{"n_head": 2, "n_kv_head": 2, "activation": "silu", "norm": "rmsnorm", "tie_embeddings": "early", "schedule": "cos"}
Each number is 50 + 10 x the weight over its row's rms, rounded and kept within 0 to 99. Layers, rows and columns count from 0. The size before them is the row's rms in percent of the matrix's.

# layer 7 attention output, 256x256, rms 0.104, rows 94-101, columns 0-255
097:43 35 61 40 49 45 64 44 56 54 24 55 50 57 44 54 35 53 56 32 34 56 62 53 31 45 49 49 67 68 33 50 57 57 48 36 55 61 67 40 55 50 46 45 59 64 41 34 54 61 60 54 53 61 58 63 50 57 50 50 56 47 55 74 47 41 45 41 58 71 53 54 53 62 64 66 57 58 50 41 38 53 60 58 61 45 73 47 77 66 60 49 52 60 49 45 42 52 54 53 36 48 49 36 63 37 39 66 61 58 49 40 58 47 60 51 76 36 42 51 30 53 77 43 57 37 65 47 54 32 37 37 54 46 70 60 54 36 52 46 65 51 36 51 56 54 47 75 55 44 57 42 35 64 49 53 58 51 59 53 52 61 45 53 38 55 52 38 40 34 49 53 54 59 61 50 40 62 55 52 54 59 41 62 51 51 38 65 65 61 51 39 70 61 45 47 75 64 49 51 54 46 44 61 54 53 49 54 49 35 39 55 56 43 57 44 52 63 43 57 48 32 34 51 46 35 61 48 51 59 44 50 54 48 30 43 58 52 55 59 53 49 56 47 51 66 59 49 48 45 40 53 48 47 58 65
103:70 50 32 31 76 68 31 53 57 61 53 44 29 44 40 50 39 50 36 47 60 53 41 27 28 43 60 50 65 41 55 56 49 55 42 64 60 51 48 40 51 49 58 52 45 46 49 59 53 62 56 51 46 40 49 40 50 40 46 51 52 35 64 66 55 39 46 41 30 41 30 39 54 53 61 63 60 44 60 49 24 48 45 37 47 56 45 46 48 44 43 58 63 64 64 64 43 62 55 63 42 43 56 42 40 51 60 57 57 36 39 30 40 45 50 43 48 49 57 48 61 29 55 43 33 64 48 62 45 46 64 61 65 36 39 48 38 48 46 49 59 58 55 62 41 64 46 55 48 51 41 44 49 61 45 46 50 24 58 57 39 69 62 54 50 51 55 64 69 60 50 46 55 45 25 43 77 54 53 42 38 39 48 46 43 60 48 49 52 41 47 53 46 48 36 23 57 60 45 56 55 56 49 38 57 42 50 60 67 59 53 53 53 58 57 48 49 54 32 41 49 49 63 44 34 34 53 36 70 51 48 60 58 57 50 61 36 34 57 49 59 53 56 41 48 62 55 53 53 56 57 46 49 48 59 37
097:45 48 44 57 49 46 69 62 42 34 62 54 35 52 28 64 43 42 73 45 46 46 51 48 43 35 34 53 49 65 50 36 55 69 59 52 52 35 48 55 50 50 22 56 47 43 61 29 55 51 63 47 42 31 40 48 59 59 58 55 40 52 42 58 32 49 52 55 40 43 39 53 47 46 54 50 46 42 49 68 51 54 63 60 38 47 42 63 32 39 44 59 62 54 62 34 63 52 52 71 45 55 34 33 42 45 76 53 51 65 39 57 42 54 66 69 36 52 50 41 49 53 47 52 59 53 42 53 41 55 50 62 74 57 38 49 62 54 57 60 54 34 42 47 56 70 56 43 41 62 34 52 43 43 46 54 49 45 52 20 67 43 43 54 39 49 41 44 61 51 61 43 38 54 37 41 49 68 22 42 62 52 51 54 50 44 65 54 40 45 57 47 53 46 52 44 55 43 61 56 69 39 56 69 65 18 53 49 49 66 58 47 59 46 60 45 47 60 69 53 42 53 51 50 53 45 54 47 54 45 61 56 45 38 50 39 44 55 48 50 50 49 46 52 51 45 57 69 59 55 49 38 42 39 31 50
100:61 50 38 36 51 28 71 35 63 36 52 59 43 60 57 53 65 50 48 34 47 66 61 32 57 36 66 53 63 64 64 58 47 38 59 56 47 53 50 57 46 61 39 56 69 56 42 50 64 52 57 47 43 50 45 52 58 41 46 52 65 49 23 56 48 44 47 40 75 55 46 51 61 46 30 38 43 42 43 54 51 59 46 77 49 43 37 62 47 46 65 54 37 42 50 62 55 74 47 51 50 58 37 40 65 37 56 46 69 42 59 53 56 60 41 59 37 65 52 52 76 60 65 52 41 49 33 45 62 40 63 48 58 72 51 37 61 46 58 52 62 34 57 48 58 48 41 60 39 57 46 43 48 54 54 60 45 47 49 36 61 52 53 55 36 40 48 41 58 62 43 51 44 54 48 52 47 77 65 66 46 54 58 47 46 38 55 46 65 55 52 53 43 39 57 28 59 43 62 37 53 52 57 33 31 54 45 31 61 66 57 42 50 51 62 43 45 58 57 63 43 59 51 54 44 45 54 58 50 42 37 49 53 46 64 52 45 40 42 41 52 43 39 54 53 31 45 50 53 37 48 65 59 60 51 62
101:60 60 48 66 51 43 50 51 64 49 49 63 15 39 42 48 65 49 36 55 44 51 51 35 49 45 29 62 46 47 54 55 50 60 43 42 55 61 40 58 36 38 41 63 58 21 39 48 40 59 36 50 32 37 37 53 72 59 33 53 50 47 64 62 56 58 58 43 50 44 57 72 38 47 51 58 59 35 64 39 59 60 44 51 71 47 54 41 54 60 65 63 48 46 58 44 52 59 39 46 69 52 49 54 57 49 35 45 57 60 42 50 51 70 45 61 36 54 54 60 58 36 59 59 55 47 60 42 48 57 65 48 49 40 45 45 45 59 45 53 59 47 56 48 49 51 72 24 48 43 57 34 44 50 57 73 56 45 53 63 45 70 51 43 53 46 42 62 41 38 48 62 55 33 44 49 38 54 55 60 43 37 53 54 42 41 39 56 56 61 47 56 55 45 44 52 52 49 49 47 41 75 49 48 61 54 55 59 52 47 38 44 36 26 63 56 47 59 57 51 53 51 58 43 48 62 56 76 57 60 62 38 54 34 58 38 59 52 53 54 45 53 37 23 41 51 40 43 52 65 52 51 35 38 38 36
099:52 55 34 57 53 64 72 49 47 51 50 43 45 52 46 56 45 52 43 52 51 36 49 55 62 47 61 44 37 48 46 47 39 54 53 66 58 66 29 29 51 41 39 63 45 72 49 40 36 53 66 55 45 44 43 52 28 60 74 71 39 48 53 53 48 43 48 72 25 57 48 55 44 32 47 44 42 65 77 58 52 48 55 48 51 42 31 43 37 59 63 49 46 52 51 46 40 48 60 60 52 61 51 42 53 58 53 35 56 38 67 61 49 57 36 66 48 74 38 46 56 61 41 42 65 38 30 45 38 57 60 42 53 40 51 46 68 53 39 55 51 48 75 38 51 57 52 48 63 59 53 49 67 62 43 49 42 62 48 63 56 62 53 63 42 62 39 66 53 51 35 61 45 33 48 68 59 52 50 57 44 50 58 57 29 42 59 47 54 39 59 60 49 46 51 32 67 45 49 44 32 56 51 58 36 50 50 52 47 46 54 49 53 53 46 57 49 61 56 61 39 46 42 39 50 54 38 33 35 56 55 69 33 52 52 69 38 50 71 36 52 46 51 55 64 56 51 51 51 54 61 43 43 51 48 42
098:61 62 37 60 40 38 38 40 67 53 46 36 55 38 51 56 49 42 58 39 39 57 42 53 56 41 38 51 30 52 45 53 62 62 49 42 67 54 50 42 61 27 44 51 52 78 58 59 57 63 24 56 64 43 48 49 57 38 72 70 47 51 51 63 37 67 54 72 44 58 44 53 54 42 60 54 52 45 31 47 50 51 64 52 47 52 65 46 29 55 74 45 54 49 53 50 68 40 43 47 60 67 71 56 40 45 59 53 58 58 49 60 52 51 55 44 49 60 53 36 52 69 64 56 48 49 58 59 51 50 55 45 60 52 57 53 46 61 65 37 45 47 56 54 61 53 48 39 52 49 45 33 49 57 57 46 39 53 47 50 41 54 30 47 59 57 38 55 53 42 53 61 45 56 49 47 51 53 38 53 57 36 51 64 53 38 33 44 40 49 45 20 39 50 63 61 43 38 62 38 37 65 46 44 62 51 60 39 63 48 44 56 45 42 47 44 40 65 56 48 71 63 60 47 55 49 69 60 66 66 53 56 55 58 70 58 37 36 56 49 61 47 53 34 59 51 35 44 39 46 61 40 68 65 52 40
100:61 56 42 69 58 65 54 83 52 43 46 44 48 49 38 63 41 38 64 34 26 34 43 70 45 45 50 34 36 47 43 51 48 58 71 53 71 49 47 44 55 42 51 47 61 48 28 34 55 52 50 49 47 35 44 50 65 47 45 57 41 43 59 45 32 58 56 51 68 24 44 50 48 57 57 31 62 53 45 50 62 39 34 36 50 54 53 58 61 59 51 44 51 57 58 54 46 43 58 49 60 34 51 50 61 42 53 59 38 46 27 47 69 48 62 29 37 53 42 50 47 37 66 47 56 46 44 48 52 60 43 50 38 50 53 56 47 59 50 51 53 69 49 41 43 56 51 52 56 45 51 57 60 14 62 51 56 63 49 52 54 54 61 39 57 58 48 31 51 45 38 40 56 40 59 61 57 42 46 53 57 47 55 54 49 46 45 34 42 74 51 53 71 51 40 58 30 52 54 54 44 56 66 50 65 53 39 32 56 63 53 51 51 37 62 44 51 41 37 54 56 45 50 49 35 54 53 49 62 42 30 40 61 42 58 46 59 46 49 64 49 42 51 61 53 72 44 42 37 55 69 38 57 51 40 45